Weights of a small transformer language model.
Architecture: tied embeddings, attention and MLP in parallel.
Training: a variant of Muon for these matrices, 635M tokens, 9696 steps.
Each number is 128 + 32 x the weight over its row's rms, rounded and kept within 0 to 255. Layers, rows and columns count from 0. Numbers have three digits each. The size before them is the row's rms in percent of the matrix's.

# layer 5 MLP up, 3072x768, rms 0.0335, rows 891-916, columns 384-511
094:158138147113144196091119117075124181099151138116116125150114086106029184153190128154148130174067115098095127133143103122126165147222127118110101134190139145130220102081112177128124135173096142070135043105158114099161135154184147132146129144097160150192164130109134151155095094154106137143077089118093130132130107110113120165149155118103151135155086160087129200107142154091165169112099
112:143119064136134143148122160156138127101113227116164161166174051105131136156179097173120078142179120149155088162201180187063102138137129172103080123150086170169127137140119125062098073169070132117086155085124142134123139109128084178165173153160195144165136117088069112164075194145102090123111155151098111180188106152153146109107073105088154101170194110119134081074087107083075126106142
093:091125014124126102130078102089122165067105108131087106105183120131163113102133182147163153130132179128108069108109180145144147116169095130135132152115103145169112083113109168114148140151169116143131096131121161096122190142106176172129132102126099070140170087121094056108146114199111180106095161143138137062157119196145103148129163168125103145182094106124156102082132090166099143130132
088:122133140137161125180143109149137070081140142126092002081094102094124140155144113113121099095131160125143144114159142131103113087059099140108107129153125180149146135129053124155139105153105170088083179144122093179136103143172121088145095132123175086113183070140121113136109125121147080090128101152102134124161144094136133175108128071103137107142070082109071122163064101114110129091141
099:136119159209072117104120143098151134120114127087160158120167088137111182186134196140101156104176133136172138107141163059148184117125077120147180145146181096134108191147113125114097086165165131088124129094146181194155109188128153151074108095150153122193164116105112115107141128146152138147113054158156139160103197152112087158172069082102169140088098113131115175159160139153176148083143
105:098107159134122113071180162141119147133149128138142141160136079101088153115106129122124181109127172109135103131170134147143112065106183117159130228194156153174082139154113118092069068175082166110155095132178150083114083157101136093136128200177144168145118118103105156131108141067102147070190100161120141131095095127130193134159182131101160104156154141108205139187161146145118087144160
091:114121189135164134152157196162133134072105119131133141133091165118167156169099099148135116082117119165062120151103092121063165107102144115111100130132132165149081094082127123090173137140140161083165087081098183114137147090163108107178068137165074133165143144130129118098086128150089144098149180110114106086129125069147116104157076082108157174114101129135141099120090071148123088115153
108:163117109112075175134094128090115090119104096161183096144174132170145122106138154136132069149212114140127148157168159081114092154121145157127141138111119099133107122104091132091111173157129139181125134159098153099122148086123128160179140100131133125172131105147119100111126156146143098123115151128164130140114179148143154207166082132148095137122102091109097092134169138075114157067107
094:155152217166133184104147093113139157120114119128114104125112160132132140145114170148122123151134131186126219091107148183107121122098126138103101127121081169121169139131104145131125102146100119118092072103110190129132146122141135102114130148070146128124121129079030116111184148116109101146137116163125110116145135152133118110140122101164153134126123128104110142134104103138194039176081
104:151096154052106139084133177183116044155144117122112101078167150119141185163113127156108093145122166132112107108110012171097157108122110157146175145085083188145158065139149153143085095176111138093188155079165137119148069149114179020117070162094155093119123220143180105117108115130136136156115189106087125131159121101133113128118152148103102080145120160156163139116139120139101061193130
094:132120133154145139135156156140110104158094126145147137110057133161136157175124141121141156147115131155107081073115083108175163109158147086078112139164112141091111053106095128135156123153064080128129072131109109115077147093173180125098130157132149183141158133077131135111106167111147165082109119143093139127141071160141125148107136141106130094194154122110057146161095137132078149144091
095:147136116081251125100146105150148162161046136103071147128128103134134110127157182173104198149110148131112062183149118095122133117087176166139132156139161105119146118145099115153163123098141126117117101122125119120141129102091177153150098061149083090113087157080114093101173141115160118106150148159113075115137113168156139191134116082157119167129044125154073115167148229155125091144121
100:065142127083155117103162075194106100166134156121136134158085108130100107205151146113112088137064164158099086126080081088174180105132132086105147153159208081111175164107140177119180147152095138104129122104148140137149154140102201127139100101113153115081137132090044171150140222126125171121147101155131115103161138108156155171109107173166103109110132147136155121144107123166138071190068
101:107180109024108122134141136125136095125120183144081175114183103089156127062106093149093160115155111113139170147088136153131127131159158153161192126176131103130094110112111101140178099166185153171162092174093084200141111089141111156153125100091153103099170131100154114157176165119186167178124138103121116111124117143084118093167160090110101085171117151119131120140157101139122135096100
108:094159121080163141123107108157090134069126116088157112130189164078152131085068184146147128156168098100137152122128128184131119158116125132097122128098106103096141166095189116153121154118122140111182140166142138175154106129106164140188207056198134164062073191190179089161088110170112155103121134167111142154081112087129112090136122169138176115156052138100123178130070167150166164159085
097:126121125153154126118137069192094124133164143180137093147079120094137140104138136043129128124102100133104139173102155125144102084112103119108163105112119136094168172131131152148104095155172128142155055155142132093141146125135109134107161116142137119136155132196160160101130120146147151107124149119130057043061102142148171117155145082121147140139132092219106103096127112163123125117165
100:123141188122163132146135127126137162140204139114134085170084128132121111120134085073167131117099168100180169113120139157149122175151101154125072113106078124167143121182171155160134112092131180068158169098174095138121098089147129079161133114141119168125109132123155135124118086090128154099112154198087113142096064088171102187116119127106120123108152140078125159140189160159102069109122
096:094041143143132143128114127094145129149088136106098198119124068061122160124155153142171154087116130126153160126140154143133114152159151132127123134186157185129113113128143134127080140107169120089057189100110163121108182145099123137126114145157107133086126140203119135155144120105137057107115106128134126110123126161105151195086111067148148211154121150154140149176110131159125088147084
103:142079108100098097150073183140149102120084164182121136200121127140169111066092101173151132094105149159153122157104141147164182142091115210086128094129154084093120117140134110133109110140092174168139123148188119044087098132058127179130132153084121081064090170150095165138107113181131148121164097171122120054172135077161115149109132104085130168104102121148159162111165093118100089136085
099:137155120089119106144173147099060096066148136070139103157143115108126062169099138112160161160215146152149136130147122147128143157186153116117158134106130138107098155102150082120132151112153118094127077224137142145133127147152107160145168150097135118100125147173111155132130084073099087130170180155167090123121093130098131090097106173171128110148147130113116113170100100109138128117116
102:155185131121095126077136169138154138183168087094078146132157106104083176096097129100115052153115095078172136142124088163083142157114083118159134086138119152172128110114142139143122156170170095100109060137150105150212073109187121125201151139080110089129133162123134053175108083131053089148111112126185134153169107142119122162078124111151074141123118174080174153065120105075146137125127
098:111089107111098168121138138144146098147056167114143137119174148129115131147112112125166142115134105074087101167167176115083134080134121166185123131145089121132187126104124087183130128136145128148188058140139121127109091184062124154156157084113168126150131035156161089074170116134084170156066095151175157136116139144093128112085123114134176100121125099126186177159170110122124142075158
099:101136144162081143117153129083124132153142157149211088131099117111117156117110135176140148081126062149135184157105189126155060128133146097140103142103055146081123158141157131076159120162160161121131168137105164165163109138128159176097156124114104158083129181112113084100166056108086118149143120130130130161157118151123097111181127158124120137199136100122151163126103119157155123090109
100:127132126122173180098174125107170117136101094123085161124162157113151177147158161103073115115111181125147154119165158089145135132105086166114102078070114149159133086124094105153066131188097197146118147166142095138165082115090183116164188170104094134117199142038115115120103116160130119148135136166096075206128081116187149167128123085096147125142214165165115080153140228107098111130110
122:115158144105141127111089129140107152117086163101149111121130160161070105149188144086100090147133128182095125175140128082072130109079142118131106134106152145082113105111107111093124063132156130197108151175110097174182068164148151104174106173049193120151142074060152137143158115154136117149094169117168118134109108160155089117165144150089119135153142140098147124083122131126085193117152
128:138140135112113140155070157103089187065111113147139200129173145160095090158130122086114104199148161172104131165151085086107154098104187181190087178099114191101132121163107075119199119136150133166099110062100117147091123159095077149147168120120104103124073115100089155134175092125119095109126147182151122137112120207105187145109141110118138129125099156130116121077101091122091145113065
# layer 5 MLP down (transposed), 3072x768, rms 0.103, rows 891-915, columns 384-511
095:101096127064114153134198141116072141110145141118100116146120226143103133104067107134156124118119076114163093118169119158175129104165100161130137180118112098199097087184120119105104101098144105128138186093136125133105126132153128089158144166111181119147138067089062173202091134169110101155122125118077117114079096128184104156082130124121097112101147132158128133126081111131067044081157
123:106109104055106115181153181163066108113152179119176125102171115100137136124146094104086080148148164100127133106130187146094134147107096118117140088142127116113099135132137173155070114136134147185101153119156122105066123142114139063103121192156105162082160133107148114126112196114170094131121089115105162141107165103130135121117119139123085069117161118142119153208102165110117119076121
097:120082101156095052165086141161126136099085083114134161118092152104087191106154143116106143126125105089074133146113146153156124153090061117103122148147131152153093079108120097098161167074061137131112099197108157163095122144218174101177142105174101117129049109094142125102108091155081133173140131106101074150126132080171078123150152134075098080095096141119148142156068138078190106108063
090:199187120120166116130095138149116134114107095132119142124091130100168140095087105049130099117137139149110163121152062121101176145077120126078148123081117141126115106116182131114169131115136092107176102123132161140155132111098154106107138157086116158125127133112151156136165150184187142088068088189148166155112117146178177098160140088167065157153169070067103131143179180148150167134099
097:110102137114163115064157110159141151150082155136154137190107084130088113107100171159120165113107133169064129146134103116128120163143206138104085120053057141088075097152200149163128119107138121163146145159074133119115131134145143144099110147124151107041178168137080165117151107169145160159080099180120162132094111145110155156146111177088132124143147128179120111123153131064141175111148
104:148152097103165144144153073120127151128137102146100118209184094119085117140107179102092107155136140155150082080143158153143128150153116118115095097116102092143157112183122095121182091150109149127129129093082029121119156143107140113153079151145153167074159167118128142090151133128109142068129115104170057133123239159115083138197108175139138127163125096140107141137076193155121150114160
091:113123069100145168149143099106120119163133108123191135154170141135142080076122160116076132124106123087155098130158099155124126097148185172144074079106145112089158113083128115166121071167096144107079161094124113069135127144061146119128113095150164157182122130132102094114114092107107121156166137115122116167166068125129166116141148144133129183130111135116157178166094115159121119175103
111:017167116158105109135116122092127117195101152100118123160130100098112113110119153150119140169165113120125182100132159097100088114138117113175126108156126139129120121148138112096120131142122098142155155158164118070145201107133106132195145181087112177134167085115114225106159143087148184115133061093139181156164069112131143131126151121112097141106097130138112143151130129108117089086069
098:142119090114147130093107146155097136102140115157110130107147145165163064152126111078168051189116115106138149143222178098109109135082132116135031141143073128201150150168190070072155117113103187104155156135143109144119102146093164156172131153081088131129079171121127160146121074105118096163073101163131137134201092148085132150098124136178138144196182091122142129151167141116116101167150
109:107118071081092110161119124127137073139130156115162144061129195159118107100143064157116054157113121101140074132081207143199135124113122079115136109165132140118099122122139027125096142108151107112167186073157159156166163103168133144137108175168184144110149163193051114196137092163078174092128137131148160155116154135120142092086157112155111069103199107150116142087117120137107075110116
091:092068082132182110126066133160141159171139117120172124089061119178137122148142165112174151150114123101103097106140162184107118101161161143157100105120109147110085109129136100208116137145101125132073036142179130238160113126116129152166094122108127137164111173194135087122091138116084135128078114118106148116103116146128128132114163091068173147132105161174156108191078151124156147039130
096:076131116124145133092137109166193087146092175089125080153113082141160133150173140116170147144171145174090083133135196085143163202189144123111135124127112067068102158155149093145156100134115146138131151098165131115087096110146111117072126164101104133153145147100161184171074100105162094122148152119157174214062152092130118126108135162065108088117156141113127169158085087186138176097112
101:160119156125129140115118147135104125165104165119147128100154106120120177084173051159155128116153161120095117164133112092126092191166172087126120164127184084170131115159151125155118156172139144169063120200131078149154137176151123154141099068174161111181146161158113125142148150159138130178116082147158171196199164161126113078141127108131098177120107123076130068121105134178145140118046
099:151087143151116158142164209171084092110098154145152153177131142134106120108141091135167149105122093140082200101164210131092118106153073156127177067134147117129125138122093073076106181104139122109106112132090113164077135098144158193125070133149146104134135104123177117124126142114133122135123107159140166165146077133161110149082160096134125089089118134118176084152096126168127192147121
105:111140141171101136177121088194157075102119068098110137071171171105098148124138068123160119139138146180112091135072149141159087121157143140132126134150116109147142156135082130125170070129118132103131096145142145139130100132147181177131143184132107103075130162153110130141152177110129107097168091143110170102121096157140177120162066128099107075063100188114092143148132157100146206116079
099:129172144116125173112168101111063079141148143133119149118083132143141089111168153159136179157125115151134115156209147092166121067108126106188153104153141166141178126137098095071143074135176148162117175136156163167149110119128115090137147114126123059190151151122062137119140114126101158104149106106090133065148116113163094121133096122116118134098045133138142154150114150158118100189103
099:117116083074216081133101186062218143121114106111054117138194144147132114089121184112081118105162090096104145156159132164126146126086104136157120088115125113141163112123177102094065131140147171136114080139085160098135183174100139083234150077143165190123197182084112178100135137157130136158076149106127152111156120127094171145147142178096162173118081168115128155162122151093147157141088
098:110130096113083164128131156162083093097114108120156090148127164116167105143184139087098105155105128098148135114183166176130116122142100106134131139097093107154166162157114093166142158167106168166156117145148121226083114108087062153072126170155118106177145093097129140144180131153166173167095100132129133124212099082115109086098131130182149147123190101154122144194173188101135099116099
096:130202130198135135154170100160103181134180165114156142090114163127100141154139152144201055131165117055123162122148148168147133141042111064106102152115116139116127125136162160101133092145087161198134102136110122087174100108147144087118101095156162112115145149121128120166112082115120164151159132121158168156121180162086131158112107114123087088069105147141116119124092147098138147129164
098:134170002137137122127090140117209097090122169090165067149153106161135133120084109072161111148118128124159100153141122083122114114163141125099106113173115145135114076110104112152134134126080132099151159108174138138145140105151115083179102040075133113087100089137173103181146109126136074158123098127131119081106138164109136137162100167140045094135177156084106168082110135127132105142127
100:134158109053116099158111134192133137099147118165087074097167083078077148160149141135122166138119133131115123127110089093096166136181070083200142102145160155220122081084056174139109085106139113127130168138122114128176059095130154101099120176119122125141092120176076102146139137085105116117148174104082127164093145146147060121129139115162163190094133035142158131098086107063129109155133
098:137183137158133172129160098128113126165133097178115116143128116114132149102109174111172112110111113176165109153075056167139138136137188134125155137111161127143160144143196147147163124099103127121107112143133079108125138056073140137097136163095118169094123126108103112131130127090155086108140158096136118160107137188079137148137138074088106140077128171131137112111107159144132139131181
103:123118115076115124142139134157191132175114146082149134136104147165162135129121060091123130092112119073125126130134131130136141185121122117146133197099121126153134116114103154201172107127112122167082120125175160091141111117154178089158096133121111141177114138117158170148075182141168123146160103155123069115065120157156155158114082077156162140142114222101149143148085124170168173135171
100:136114112165161116183141120041127126082128129165157133104083049164123138129148125069157138125102158191133140149110101158065104125088066156128176161148146143096146150136077180154114122237152110130120145103086129084171194156123088085141134090088109079128094123088172101125176056077128136182107100109085174205085173066122141140102140095145108150166133150155135121132107160176105121109128
127:182178145122134171133128143166128079128113146169207125164129119089098118141137174138177123159156147127140161126127113116110156163104090143116097145137126159149079137110101127120124123141131187083144197133146091116153056150110115109131162104117085130214132151159176006058157135152083113134101037125136139146134074089107068120086103182134109144165163093186142103162121113094112168130151